Weights of a small GPT-style language model, trained from scratch on English Wikipedia: a variant of SOAP for these matrices.
Each number is 128 + 32 x the weight over its row's rms, rounded and kept within 0 to 255. Layers, rows and columns count from 0. Numbers have three digits each. The size before them is the row's rms in percent of the matrix's.

# up: layer 5 MLP up, 1024x256, rms 0.164, rows 7-106, columns 0-63
# down: layer 5 MLP down (transposed), 1024x256, rms 0.16, rows 7-106, columns 0-63
up7 112:139150117139144057098097127114080117136133160103119131064180085122133141131122108140101172141145169127170158080135131118119141157102140129135105098134163188140130099153110136125159125084152126
down7 103:123124142110085177093114061162101166057120071134215203148134106130118120122147155171104089112172139098176169165135119109069115098086070057123088097139212113134145094108185166130108134148109195
up8 100:128114092117133138106169104134116144146158137117082144147158099165121144149104084158092118160167137187126161139153090208152101123156111126126145144084126089149118124064105147124116164088135128
down8 104:136129138175160122072104132114144116156174050149150114123081166102113158117097181114106148143164149150167106102163147152070109142109135110078065154102144084127069189211170125114107118135086148
up9 103:087148092062111115162152141076143167116109109076139139099166108121068145121114158128164205114150117152119073134108081117131146161183114110129161120145148139081122157170146117080154175141143127
down9 104:169143107119128185113153139134128119168152137134124070100165092069053084181086180155121124141115184098149150113072175120141148132135121062164067135131145107144100116099133149059156124179113144
up10 095:147190152133133067043156163130093169143112137096091126135205180134103126123130173161115181160170097126166133136141122082181126170113147100083115089150146173109077080137084094149089117150200177
down10 096:090124170122168149153134108099158176164161108134185146087073136124192117199103133170102120139133133148119075119109109141132185095118154151124199187097129107148076169112128068136135113145106119
up11 091:113145094154138160100134132083169125167161079131122080122109147127133147136182136108161157147070074140150113088144160148117074111119077134108110069134104132147053076117098148112145122102107086
down11 094:154109105156152147123134122137138145144192118116116117100119100121171144186145131110130144089136111144085206146073150127089148137146131138118116105145104110199141110050133208124172133173141077
up12 100:063160146112125141107143169116137169174098119047146147125128081104111141137167183122137121108140094153124143060142107108124117129146131155135086082085135100106100086110104072078094159179137129
down12 099:128153142145078170131104031071102111152090142131161141076159137179114164154143178167114151112127088150119143108140128140131153101140110190107115119120163169128118144044135186098159168150074176
up13 029:122105130116144133106106127122135177117109143156061152149172126115105105170111132082064067115124148111148071132144092187126126099153182131161126120126114165104087117150133128141128133105093080
down13 013:102104106157160100197152067153161131138135123095159149152137192156154185079084122162071101177156140146174199100165092137105131131102140145094100117120165154123136148132143158139139150182114160
up14 108:144114157100094120105120131138120159119114123101137128102152123107173085150096135133106160151121179102061127103199157171126107072159119169209114159101139154099102094064113136129182158082156135
down14 104:142170143114154132128159188166092187127104141105134106140093086123148071134141200149141156106106097145072168132131109111114176124110118068164094108100152188095050157153078116122128171157088126
up15 099:089124102117187145188157112119201144202124127128127063121140150168134085072187118135094128144111129120161176178138064115079131139136123153130132090123070113130109171124117118129155167117116152
down15 106:194114116120142099097125189122165112153151170135111118195100111122141076135171095107171154199202136179134125157130123099081105123122119110172138108109118197076130086130182163173139087135195117
up16 096:116091147085134091124133135121155131160109130097153144153139129092112104127143187118145105080107114076167132141127135101193120127154110078183121080146120124074130156127142157112107085124140071
down16 102:131114139050194045093125154083131145126117178109096114129076106116143129185153069092125135179139158101119084101152096116148164105155158172072102117134093183159124072093152104158175142115127164
up17 111:160085141214104079149220160169125113050203140138155112132129157130115158109182135180112142148144092090149159097125114149137072111129115103135135128116167189154122110120128168200122155119104125
down17 104:099163141128131126157142102068201156052204082117107091117102167111129185124109129138169122135146104175113159104067100173129123145155176119088123135140183176176147116150138093153105149125139165
up18 108:104168173162090064134145202122135098135171134088123088123100128139138124120148148172113088146121157098163129145145104100174137068074147114100113144122112142117131109115110122141138153164127154
down18 111:129198129080126072136116164051133120196112160151160062119116076122170112183111128125084066099132152157140113145066119149143118110123174146208150135119161180079123175170164180126182131165134133
up19 101:110125134112117191074127083105168124092186201129161141101086108163140148102142154165111078097182134177164152110118069137157109147144158128118099104132110155154172110069104139071093099144131114
down19 101:112118117172166135108075081156102098113155077110130155112144109132112139149096115164152112084055172118163189151147177122124135105121132055176110079120127096151124140159124154132163057176150130
up20 108:164093170150118170105109185138169056162157196129157094140157092116096148087126100121206167147083127051126086107127123179132085105138124125149170096120119201159118157195141147121119126116128173
down20 101:127109122111086115158198176096108131155129125125176077093109182139126085162154107062143154094049151152159083154119146053155107141075094101153087129092161098176138145145129121121118082137083101
up21 095:129115084117128161129137117152085102127192146083148119103081111149135119143143178147186188132135075123158105078074152154095123162175165125135149090109072160118100116170113154059111085139091160
down21 093:141133121206081136161115057080102114107138120182124179126101159136162176136150120159143115141145150155091082143166124099100122089122099177133140102096118144191116132063145147092152128116110150
up22 094:106112134076169141117185126152104174153088010117077085165145080122200137098157102112116117123169106124102119118124107153206095133147120165155095121138140161134168138101127153141099149040070138
down22 093:125099102146023164126107156081144082159155173168179120046149185169054138143172114142105140170104172156123211147080129127131133163102158118095148117146134148164080143150148088164147138126152134
up23 104:149133122110101160149108101170159138121178138133095108106091113094090129080128130154125102126140196167093083114207153085165161161088121173124167143168132155121160108115114113093122181064126095
down23 108:129103135119118119103111140183089121154103107149100158185149138107098163098133123141098133183131113139102184095135160136125087118145068069079136105146119139110148101118095190139124133133110127
up24 096:209105123167157107135058070111103182117156155037100139116132106141087077108224117126146074113143140179127115122094061187181147168113152132126116077115114180113133157108135145159131163138124067
down24 103:084082120165143123141081103142110095085129168147126112140105114106152111150126123158145053143124079160138114151123108129124121177115151100077151124089124130131147150109117111130163100121114105
up25 099:161109096135156166087214098093150080164126175153100129089046163116114104137155111123131112094139152176100113196123121085124147182108136170163113107140150101117169124141104079101172096044104112
down25 100:135085134112118094096124146140155106144092153173139195108138108117158161178105156135178150166179124147127090191186074152099150154159076156131123151171094113132090091121147137103121106149113135
up26 097:132127143135154183109113142144105130167094166093176107116094105188107076080186176099170067102115088093152055139091107091118120088146158133173105121154173137144122099133184094115143104118115156
down26 099:080162099141062139096077166132143115045120158079153116142152130175162123111175140162100076118136053141110110126100131082083152159156116067096117106115176153131127037128192101118056165162107163
up27 107:126101194169138151149116119207101137080153156080047134195121169140141177116083148098185063183124153117131119098140105151089110151181137108132081110182133148160094095165109139109161133113102097
down27 105:190167073122125109039112154113208137116149098132098133143104166128103100151101135105123112103170120081092121120151113148117150122122193091107156156137180144132136061167108143138093135129115146
up28 104:140179146146106124110131141120129140150116118136127104181126077172111174109137136117172100103143183152232119102130156118158129124141093147110148151139181067168112183162145100119102102082145114
down28 101:194150174130145134118126127083111106238129150105154138129210118134131154129131169105129133145147109146137137147130190170164147117156094114156105131149167126115154150167155116109174149073037130
up29 089:120171100089170135097121143125161099138134125161125136105158104125098103160162157119144156140117098078118138129039115164128119167214078143113123110126162123077138141123116154143102130077092078
down29 090:189100107132145166119086152122129171030157107063149109130127141120090145137187176126095120101136138131153128117162136179143154193164184130145113119122105189160104159150157187065110127137127111
up30 103:063142152161163181086165097175109151114161128107173138106068145158088152160118151167103067129072159131136191115072139104127173166135150115145137125153218104154159120131126144087134130104112071
down30 101:108050141125136084143087191153148047090142128122173142095133136134158136143092181111101123157154120091096123090192124171093102139112149128141135129045115145111138084202121117179092167084162134
up31 105:090112144166135124140116138093142185157095112067150144159113135105115139152091154141131106148103066167167099166153191125168143118129168077057077115142147140213096184180152083146101128113089104
down31 106:097143204091187114164120123186108100124109140133110092171108135107139135105180161174144135093133115081096133112168057061123136136142117149135076080116115120157145156156001144155170136134131163
up32 111:114151116134105110132101166120153122120091110110140124156113115124146100145186131108146133172138156093106094093160104116126158108148171098123115031138128165143139170137136158162098180118129136
down32 106:199092174156123145137123140124114141083143113195180134164153125145107117119068178136166106110125102162076128135116143132122117124096184195115077145162084111187143117120166114156104158137067064
up33 102:144120126117150157124154055106082125134032143103226093145100115108127107101108135153144171154055190120215135131056123127114147115104142171095152148098092140093141158131110102076182125131091092
down33 109:112134114174113152084158124155097115093108142162135096129146152060087129106155128108100160119122106158151063214101174108132140153157140096128100075066072124122138108078132158154203099067139097
up34 100:174096153137157142100152119109121152151216154089106124129093153097170104086172146117096170132157140105112137020124123148143152119140136147110151128124114158132115154102088134113118176094095118
down34 098:160051153113174120120103133134193124097124127144122203151075182095113126138176148124191142187150157208123111116134142134095085090107125145115155075077123135121187094131115132160092177137145099
up35 105:127134124155176175115122112122066078154103147058149164101108152079173215132153085101172152132157114146134101166206106063157158121142081102132114087126144117119064137076131092084121166134102080
down35 103:119138124147105123091111114141137128123177099101150129074152116087114110070140168138045111089131102141118146120134115121144173150147095125167115110155126149124139123167138113102091144064055127
up36 029:119145117147070128127134118159102130122174107040119141057098112134155115120130158102084124128084083103098126154107107145156114126077125089127111144182151152164128116122084077094100130038145077
down36 029:102107133139212124132133044090159120091118125090208126121100163109130108142094087119154129134151090175160167147160135118130154122125170180153193078091095123096144147153096128076125128146143114
up37 098:102158123147136124075168129077099128125179119105095080118082126116105142097085132109129140131084165083117141172146155139077166108109112154120140117112124170102136099068162151071158134189102102
down37 104:064145084110103093122180110119116191128166114116141183156216153126105104106140164140096113124161121150119107134096074114077120134190121128141135173139099134118123159157101143115108115112130067
up38 102:150119129125123162143165107105179122118190117190103108114154188120177181097130114137082154105156102108111050224070189097106144105123098076157075117133155151131174142115149115183126177173132164
down38 099:133150128109096107165119086143114113122151140169069092047114147098092116121091078083125129108146115153142153128140141122135120151135205131160136105200111174138150101096128140134105151118093124
up39 103:177125099151149100127117110113156162139167109118078098154112152112088076133151138150119123136119100134136138074131094169169144116109064160119151058178114188170103116152135114111145143063170136
down39 105:150072200160066161131184181101079117088120175118121191058153151092118161086100142124157162088170163148185144130171152102088081121110141103160194105098129102115106141115141113142173144140139074
up40 099:124113060159088145119081197174195205118166139117113142128153161144113157128133124140114119133125149161148094082072088148107094053099166193133121143096134067108168161112157130103089208071112133
down40 098:129097118118121135134142075111160121144099169153132078138179139162133173164122162142109111070133124159158144166120104126069142149132122128109163155091153101125159116079179189198162110135141099
up41 106:160144118100110143135149150152163119130064098118068126103190102139072129143097193110099125121126166115192069142106087152149153085074114131248119075155116155113097076147126158046144165126096148
down41 102:146139146165141096105114113112120167190136105153153146125188125139124123109112152121103170154147183073113073155137110109158084155135129101090080090125120125159110108112119124111151093099143139
up42 097:112157134140100132130144153098204092116150095050115151107109108087104145134136166182102131096147125140157113104112130195152119152105123106144121114125100167128161130194115111075144154078109140
down42 096:112132113144113153138141126091092126131120174187119168127115108124122080144180174189159079107199139058164144152108095138121145138147127099094102125089125127151072126110147111166162102154099114
up43 106:133151165119149190173131054151130150123121143115107052108171142132117125116120111127164149165117136125133100115120145135116194164162121167084151166173117158071152109136086129143130095119059119
down43 108:099151144131091194052140137178057094148112063087145069109122102106129142159106163132101064134093124134095105106074151183109100142141153083143133162094124134139130168109121095114139139110082054
up44 100:096094136137165074130106127136146164116177128170081097108099162104177095138137096098145136098104115124147109080161132183151129153098142161149102155119159188113119134157129161174108122145092059
down44 101:124175102138103085174086214121095177106138139105133117173052131138136112105086124143164127138103158107066145098119155203109158122199221145085060146106133169070109132122144158128136133092105121
up45 029:111185082122133147121201105110158206115170141099106113140071086128067112134087137125120110192122131137126130116105150121153151114176139124085092106140121172164115163125127135143133126113197082
down45 011:157154090148106125150116158059104095139067113146127186112123083127117132135128104123240098076159153166086156092137139114103074124097057136132142134090112142165098079109197066115141063137137123
up46 035:114201141116114125146120157140128118122132131105103098128148118093145147164095116094143101133124058126164080111128151174193124111174163145134163138115139160062063086147100171065105131111137099
down46 046:115147171057140148133128161128124055130107193104098119121089183154102133186060129155202154085125078107123188083142096139133150104105091099145080161163121105134116054158154094121127156103125101
up47 092:097131145146108071084185126089133084113161094170110095134159111102122107115140108137102066130103125148151094108122128168144139118145134101169178073150121085131081161157178094163103096095133190
down47 098:118096131133063105152146128111077155101156137181151134114082098156126135150143134163134152139093145149071144113059167196158117177137141123090124130126123111212102122074141146167074131149243151
up48 093:122130096097113143136116127133209132128129098114092159169112068170126107162082092146105187076102135152171140108152062139104062099177151119129118147113166111091106144135148170143130077093125081
down48 111:086110059078165129188143174163179121077080116136161109130155119103132170129078079100112041147185130147127136115129121137131109115056116129093150131088103163150145132099185115114127087116131142
up49 109:179134055094141201148099153106165099111149164157115122120202143116169089112122112121109131117098129124136081096149108111117131158149160098145091107149087095154109088150115115097107102156154148
down49 107:095159118155119105117106157133119148171112122137105163098098168071153104134160105125117109103125176148148210153126131093033063126112088096130133144121096100156146108120143148131147189131127141
up50 102:225138157120156116093134176169125140151155161119123079089125093147147139180121096133135203114112154161107144147151108115115110109190128102134101155105147091138100104141099068112114096129096142
down50 100:116107134087108114126151103086039167181125138112128118132140107145133104073119135174126123081075114135076208174069107062108113041087128121112079129121111181115141172115124105144119128133155121
up51 098:148126085091128120095084097155136164129135077189125075192160091172112101135150170161174145184100118123126102067133141178091121101159164145091147048162082126107124160161097120079103140163048163
down51 088:108177172132073107178140000067093126127112120119131150204117153097141176127144107255151123127122136106119164123115172075099112177079130144103123139119146157152148111121138129117170144132098138
up52 108:127182117136144040081122137105106179097165152073131153187162127118051096106138091127164122158047150044131108142114137127143110142148110138148144127100102117129152066100124072078093168120051105
down52 103:153075090095147099110099133068167140105100114125126109121101166109115122117074153099157144149145144184121159120102107094137122094193129100139208162167126151160151108098147156148151115151217128
up53 099:085081120082103157129108120112089169160133148121144102147198170134129115127086158129119139088103163146083123039145137155114146096156110149100141147207080148117105179045107156135142163119103118
down53 098:112167152151150214128162127137128088112108150142139118104165180138082125155133129135152136171138076152117184106161140160172140109126140092085060164071118125136099170177099097116126149142114148
up54 097:158089178146147125121073143191171126095131128108125149157116102166123159099164154132149103161125181126142163132151143161157150076123128205149130090130091207127148059137141185129122120102079141
down54 097:147119116126133114103130111133109087110081110176147103102181143183138125123127144178132101178133127135139124152117123117141050085135086130066106123236169116172168119139099118053139157185134071
up55 097:122145050124141134102154114079106068170108182119089147122128162162118137116116106158077091039121134125159105149164086140161119129139154058017138167128101137158136152101039108144113097105125134
down55 102:078081150086117223124103196091135156109135130098118107142129107086180139187140110108172115116164142139141117168126091110114095202078101087110099150154134112143156107164093141140134103125125181
up56 098:095180115120131138149110162146168097130145091109194168126090129112135156096168158128138081117195118121169098110162154111126108128134107170107092106119148159125074114110124174159101178148129079
down56 097:075172158083130124084119066164152179156054121078147169121109143102158118163104153150152121164108066158146124109080092212070073113084065132107138153147136115112110094114080123145143096113166147
up57 077:174115146141117113164111133117133072119174129108102069107046090179123054116105161149128106138120181110182129095126107119183135176091125131177059072124150139178113106161130108069131147129047157
down57 112:129114105141110102162117084164118081125164117112129166082139135122188200136164109107129111101145088154141155108130116135052133095088109091128100172114139144151011138070132124072151093190154115
up58 108:147126145095211154155093133115168124124082168121084115207127161075127087237188181135138077163189103105115078118139085129195165097123136139127121115182141118162145130113172104119105133159174155
down58 108:149156061172093121178138139149113087111082141067057158099139194136153107135135126066187208119139089139091101141105112144138081135122157130115145075113110176125100114146087133093162148162116148
up59 102:091127096148095140079149165112103156134093173159120137138139113143128159073088111096147150158161140149126125139121109118139172117120149156133103142146081137155075109065105185063146120151154094
down59 105:087135131069119155196157096037067163170076127150181136208072153147116118161110135130139144135184173105118158109117093071122129152138128177145145078110125099119159159105085132144155151178126134
up60 095:123131114130112138095153143130105164116117133109188086096153112142161091111168141105103165141172088133115129093102108089115167114174157201116149119132105121102139109151162106165166128154062081
down60 106:110053130113136172206128075121181140048165069095103099152136107136151113187135144108119130169186099139115109127039196071072111099108091115134181121086064129163114121140122122144133155171116163
up61 102:196115099140134119154127106088126156125143132138163136112172136120119129116068101153091149137124116111058100117121137145162120112129133145099084232215123127122141145147182137132127140145170069
down61 104:080166126102135171099074123166111166137129104169176178117122166180155148105126142165124098132167099136105113178088112147169126131157150107170124129089113144212127102174140176113129146152121102
up62 033:146166087168125139137128153144158160121178096160102139132141137127154112114162115140011178124066095163153121107124134144123109167106100122163148166125172126134040125178117153210119075115123100
down62 036:155177153137165117118141182103074109191095104141139111191174114104192164162117194145127148139139149184133092135153118147152125121134127151150099122050159137069111136141084095106101122124082056
up63 052:135145080129116085107162172083123151118157124096114133113131110211156116070096122102145173149147123144131173120110113150103167110138155133178099143103149118077056151148089047122117145051150175
down63 045:056117204172156088076083158177179120087165147087159109079145126071122101144108115104158173176066133118122121169111104114133118145082169108142106083110136058111120125112185180149148112130155144
up64 115:093134166107112154158130118096154164149143063146140100148084154151134087122116156176106137151134098115142143114195141100116112160115149136135165165117165154122153146093124146091121136105115104
down64 116:174142138092136121142111171140103109128140134097100129184143096165129108101142149131114089104149151143128082244117145206175115156158125103113163103125109138106129110145155115127077158093168158
up65 099:184152139145088077142139167077184140146146115121099141122139150140191092125157155147095113140150136105077071136124169175042146077161129136174096090101074162112131128128134163147097106190176135
down65 101:117161180085124102124110088170148092092147154168137132101171151095190175049100124133130099133094143139088153155067109134164106166070081084141225123056152157133129150144140158154128165158173170
up66 104:132173136165114134156149118136126076129155129097125086107177144112068126100115087082143111142092177062184091124119084116135134170144147124127122118124118116161127123132138167142082159138083084
down66 105:114097117068122115149142143075149147157140117155148141141123089160127168142106145138142093121178145123158140101111128101118118142077135130060081175119130119111133132121161100107078170128142094
up67 098:112145167096115121089139143143149095171177149145107120100142124215045146163098155148142135177094097120142102144140115193115147189168121133147081119205180108081099091128135104108056093133131166
down67 100:102155124121113130122096156166066111087146125154092109048100142136149166186179112113134130129147122130162122099105132117130071093088118160160178110086166136093124153131130170127075131170231221
up68 105:138146097079086151087134116104176135114134129094127104159150100120173028149099129121128157117150156125159157076150106124144168134114136138151115141101161189122145100147108114141114078112093129
down68 105:147215164136130127072159107116073122146165093133157148139142136138091122148110158128151138095140095098126165141062132107078105157137075083113117125015100129139128108100114131164127075134075140
up69 114:080124093174111130084101107144141159131176203121076107112141155113082133130109131154061081164161148167123132150150111089106193180098133115105135093134129094053152141089134140094141124095133094
down69 113:090177138149174101132150105144137126109104107159138099140053145109161083150161143124151072162092151115093074110130114133112134108139120110160133124132160127110168139121081142139114157142096094
up70 104:113054188086155078167162131130105103110161064146156125141138106163151113108124114155089140129110107142098098105155102101159153121151173131171132139122154097092123125106190123162152114108107124
down70 105:137116163111108084093076133108105114131124161082144113119094118114144077182090129101173104166117115121167166110080145132095144128141194132194171190130165177030147116166099091167129080140101196
up71 095:123131108117178128137046164093123104151198142114136161109153160116188159040134183126117118160064123121153158133176106157112197125116137188148152127126129083111097110109145084159107101126152102
down71 101:125128111117114154128147154093146098149142072133154140113149048077136151145125141101071130069137146126072126129147086122085147203104144101087130201123152134154142124107146165188123036101134111
up72 091:134119119139116141125121161152172113151134113177107129110108165130120147115070054142150138160088167086136086143118071128183122130150133128112133133129106137116116199129112197124112107122135161
down72 092:141129092121145107143087118118143072148149117144135136104177140141131108104185113150056149116134128126127141111096133100140114109111112160056137128165118123112196114077102093158114125136146126
up73 098:084134140135137081125070115127136139143172191119105097106077082078146159117204125108129071129101153131116099133101134191175133190160113100118102137131143097112160066109139089130114132164075082
down73 097:166106127125113063094150131215143123178136105188159158135127100127156116137165129123059100079111089120102122049088143152126071152129153137090170112079139146156141140122124104106127077142135105
up74 104:118173213075108130058159077140145117112122153115120141100130164228113176142125138102128176175104103116178095093114184075143146131164145134144198162168135087125139165150057189127137167163106137
down74 100:149085126118112135125173101099088133183143127123199132125141089110185157164107198248121103162180077162152147091094094117133183090120096087132051171152145138083099148140125077142155086126141095
up75 091:128142144164186089095148078126148162116121131133110104064152191094106129133142107138176094113172137133118097167131104120156131096141127163157107134137169115055136182126180148153124084147133126
down75 087:092129143138132092087105095175139109150092100189102137072113133185194148150138112161201162114144179105216171149056161113176156173079106121144172158195119171150170114103127069147096116115122056
up76 098:039096106163104144204104109104150130088123133100110132083101129144129123127133132060136164092157121126125117195100124153141145206133138146104195111157128159117087109111130159121144152108101078
down76 101:093119112167172178126146063124054119132114087182104085082135091111102135170171104207097192121145079084062148113137172119138084168201139112149127143119126119179112120163125125106175209128158140
up77 108:102126110133102133171150205147145165146147124130142168088135108139216089092085157123140134115128066106095125133115148106151091105162118078132129153152095137040063092128164129104127140155117143
down77 105:076171151165158167099097183121096127136125131135173169154115158090104120068135128114129099189121127134164126093104128076132138042105153120145132114111125125097150144164134110117103127148058114
up78 115:105170121093075122161141184110143169117098166116060142141209115133160093111121143154109109060140117118129144136103110079194120183114158086102139106171144180122163075115135147111128175090166151
down78 102:191130137120160114146164188129126123190132134101133130115125179137223067117154129106130169145142168124097016148159121115134166178134161113153131098069123130126149098122151136064125094155050144
up79 094:114146108103080076123057097121118099096079138085117164138126166170097091063108108131150152143126144127152101161090146147093104163179077147075119162106151136060136117113169097074091135087128091
down79 096:129114129086151148168081148100061092163123151120135161149089136108184180151163153126124122084104143115116110158116150100135162063143143152149080134134162103168120151139168102134144121157049184
up80 099:154170142135072158119152109185137158108144105130089127062102151052128121116094146174154108095136092173176119168109154184136110068172129137077202173127178190173172122157153146093112114093105215
down80 095:130096121120112149144148089122150150132092131117166128121175131108159200151087128126139175160181152147110120104179132122178134178171173140146090150136156156096160163120144117187166167167128126
up81 102:160126131099161136099139043167150079117181120103193114134119116101123165086112167168101099140071129139108149154126142120145148067160139152132138161163133106114107152107155117107157137092146111
down81 102:133151162163137178116134099214092161084089111151199073136139109140146126068121163124164123210181150139147082126143148090147139106096112091114154148188112104129131112110098138142123155141125121
up82 107:169133192160137129155087138152102145107145125057138119085187108140088144123153123172130051086119085127107170144164132135140165127144139143155100165193089132154099120198087172075094148122101050
down82 104:115096087117129084113153071141127098104131143150132191137130180152106127162096156128186178132155154198097182121133157085130172162119114139131102182175096175108143113073150163151091168137134182
up83 104:176104150122106106136099127127114152118108165130169130161120141162168144140143204127126102096079092155138112090129143126140187175106113144166103154135170125161112147134107095113094080135150103
down83 103:133150132168049122158171130170108113106096150183147142086143083092113135121091112114202118108121124128180162149095125145119114142133108128136182131120121161122105093136153153145141195128117161
up84 109:154135093154133064107139159125144135129111084120164157154112124110091129050117138147102129116130137138129122162154095134132157068089135112163148108138131134101089141102163087117136108173121159
down84 108:190157136115157105108146125175106183130150137104129124099126071097122183124130153113100185108115147138231121105075128134121121157118174121094158126138136114108142095107163090165175140125119171
up85 099:130104136170119105162195115097121115132119115059123169096172144086098129124120116110167099105156159125116127105114121116124152096119121155073151123116131147154097162071127139087150147103161020
down85 102:115203105215097159081151152165129135100066172075165140099133119120146171084182057112088147154120161157159116129145112097137145158136116163141115083136145118142178158130131182091143100146148112
up86 105:081167140110124150165115090191150100109099153164136135111108167170135145112122177103175110061060107136151134155125124128149188180098127102161103145151127138109175129089130123136092104063115085
down86 100:144121141157187141109133122097112116125138103196193123154145126125157112161131156136052098117106130129158133094093119083140082095128112138161138120143159129112062102117142069108115123130112127
up87 101:189222160072107077120088153121107125164164150196111165156097082131142149119104173153098075167127126174092124170160099136118132110165088160110142084185111185150088162088169137164166128078145100
down87 102:188153100125045067088140127125163124128104131106101090140126135208110121073141116125138102186121128131127082167159120161106089160135083174113138096155132157123083166134123128179117208098157159
up88 098:089103094163101143170146125147193196151116114111110135106120131163102111104087086107113155130172127147178109038160183178046149188121149128182154150117098142126116150166095083121137117095097079
down88 092:127099101147150124158096038127141064095084156067107154188112114125146105102102137109140087153132122176119113099132160123082165136165138094138134141162119157120124121176113131163161114187129132
up89 111:102095129182144117143112097102092199088116166112091109194101123100123094179072171150107117155113079106072078144102105090132161174151105090159152164143168148094204131140144096046100139203127096
down89 107:124128102160088127138211109119086165131091116117114096137125156058140102079112153086144077165115070190109091106170199118083088127160139119112149079141145126143153138149135129116145094145123157
up90 112:098109136192164173071115118119194148109119168076131181070105132105136097150121111130137117077067179173141117144120108126128148172100145169112165107151138184131135155105144082116128194104042104
down90 112:130113126111161129161151157136159117115147086073170112096142099130127098150134066126187166119150128126136085175127145144104183127097158190136137091104121124106237099130162099151110132112130152
up91 101:128132132153117142147126122138095157111169107100152101049105153109119119171139091200076083216226099094190102182120107124163131139155107137174156169163141112212115153131131131136173199093183108
down91 098:105137119145158073116176141112122106063167136060101160110116134108163119119120097089094178117160109142082113194150142050122129132157093099123170138157141123174129125120103123106141173106176092
up92 109:104082127181129188118096136189110117143151169113114180073141107143130070114124128132117109112186110130124134091139082181138157165120120080080075195092114156111044068117135133111131152125099153
down92 103:111096054175083142142124189114131132091112134071081149087157150152160114088150056120126206139121129187173141110209130138150160151130094106139141156172119110150107189152054170096109106132140128
up93 089:129104156089149155163146116078110143105142094104128135117119137214127212139180123140128152168127158068134150065144081148190137050155129131106099096062103034111137132152120115143152122094072127
down93 093:138096133105116086088087060144103092122058139139127208082135108087137182120115161155124125103124054120127120134139147137099081168158155117105184119078125171130079197099097113153140105136213153
up94 090:090107077129156101129117175125129185176124103078136069167151177173137118118159108091160102031108160158112113093134123155158140114081120124123110116126126128140166130165117074148028081145055193
down94 095:093129099105092145103114169131143091173171177160145146097137145129114152108142149099165116169071109106168151156122129168177145181094068108153095134144070070040132116168155178142124091202137070
up95 095:099079140210146102127119098087199085106161111090081125133131129181105194094113178143051109118144129110106159159113149164117155135129105171163127127102124109130098075160095142130144086109145138
down95 096:161140139096120100124149091174103173119149129204149140114107109090198134141121139065185129146156112129158100141137124019093143119106142140136133142087140116124051139105110108134193166136166134
up96 094:122081155152130109114115129140165098130154147085094126127135125138116180159097205104172070206140169114129103124103168069164107135173099070204107068083093121167109151137103124151152081103096119
down96 096:121052147133118109118137126153161100079072078109155090167176129169175134136127201184109166145116138157142111087100104173115123161108100098140119155133140132150163159080132101150113166140163096
up97 081:114150138133134148186090172107141183110163079073118073114135152133125157107124113100123094115103147109174148101148108063129143111111094139133140129172097119127119126069141167079131124105092158
down97 095:138135124142103146115114188119123170200053126123131086082125090085107126098145090113171134170142147104166061136093122126175134147121103134124094196139099097137133151150096147097134098147088145
up98 102:082151112110154111113147127113089155128133165183091143059078165077095106136149122094121168074113104065113089159155144145162093164113133112115173103162143186056147123169102147147098192136157113
down98 107:137106175099143071123169102129140136181107192162193125141146097158119098133106146091076068078109165125096120117118136169122145149110108097117087125153109136121066142132086134103107080148155148
up99 094:115086151118094150182135157123133157120064114065122066111136096087062107071090121097119197111104120180179127181147132125104104096129143084102107162144147127130151102158065148135148131040154164
down99 097:135153119111148139133120066108029117088130072190168036170170138136150145080148178102163115062148127124145155131116150138109127103141125111164126199129146138149163148106113140137045120138136112
up100 107:104180147070098123111158132111137173196130123096124134075119061101104097105130143142178113149118123137176167115168155163166127152091140097116127151113119174167158115063167096109063132157188132
down100 110:152100183100209127120138121131140197100117116123128100167083124152121124124172045155096152148131124094144125119129100083105143118154134177155127142114150080128114169113132068159122144115136096
up101 112:163149096099076162135140171156157166090167097144163103053118158157137077155093141142151108144146149111121102083172124122129086218107153134177117162130096113166133101144145071161135127104140105
down101 108:153088143120114102165101173144102147177122084151140183096123155189151147135099081134120154167189092082105161103169144129088095120125137122122064130142116145161121107127147157160173128155153179
up102 118:106053092098119163139111116174161096058194090174089147120181095185133114144139123121086138126164181190146081033087098120138059092121169152124123157104141103174056168170131072160127128101159081
down102 111:139105124157100211123128090148077133072154121182192101131148132137084121159055112116128165210132121138159116151113100123170125097090078095128119169175110135187196081089080217081106162106121120
up103 108:091118100138140167120104150107120119088121152098126150130116136163054150088099125142206127127111115080140094065202080056070096162113127107130138160124149110204117144112135153115136148140082132
down103 107:116112245067082136076097218141121105118143163122149096076167097136110177112142129115111100163103080100194150100082115073084127194085124127095108143147188160128177148115090130111130218126119171
up104 097:138116126141128078155176136121128139132124142110133168156091113124139153137075133141191103085105137097138172130147152141196082158157114110165153137121085187100116071161078191128168173183107159
down104 093:089161147136116102163061106075113139169104127124081152111172187110140195114135082149137136143126089110101132127098118145068111146144128199154080108079161135104155083139096143096121065174146169
up105 100:118159111163135096117089115079174102132133115168116207101163110184100140135117107125167112158129129074117128096096145098185140138113089096071120176166092124094134101075095094120089174193097140
down105 096:098134106083186137176161102057137145049101104125058123159123102142112167161186091135137101144158079104143150115118156202065131145105086127067099143134148166109120026175149094111186134096143138
up106 109:170144170134133132124121116113078155126127078129137093155137162135109079176155123084119097134118146109127134116141081159130070199174114064161194144198136164133132118076125148116138132148129118
down106 104:118133100092130136126067075111140099120149111104151115087085051124124076174101143061156130155148146092174114105078125107082130113114129098108115108069168148095155188075134107140115131155149126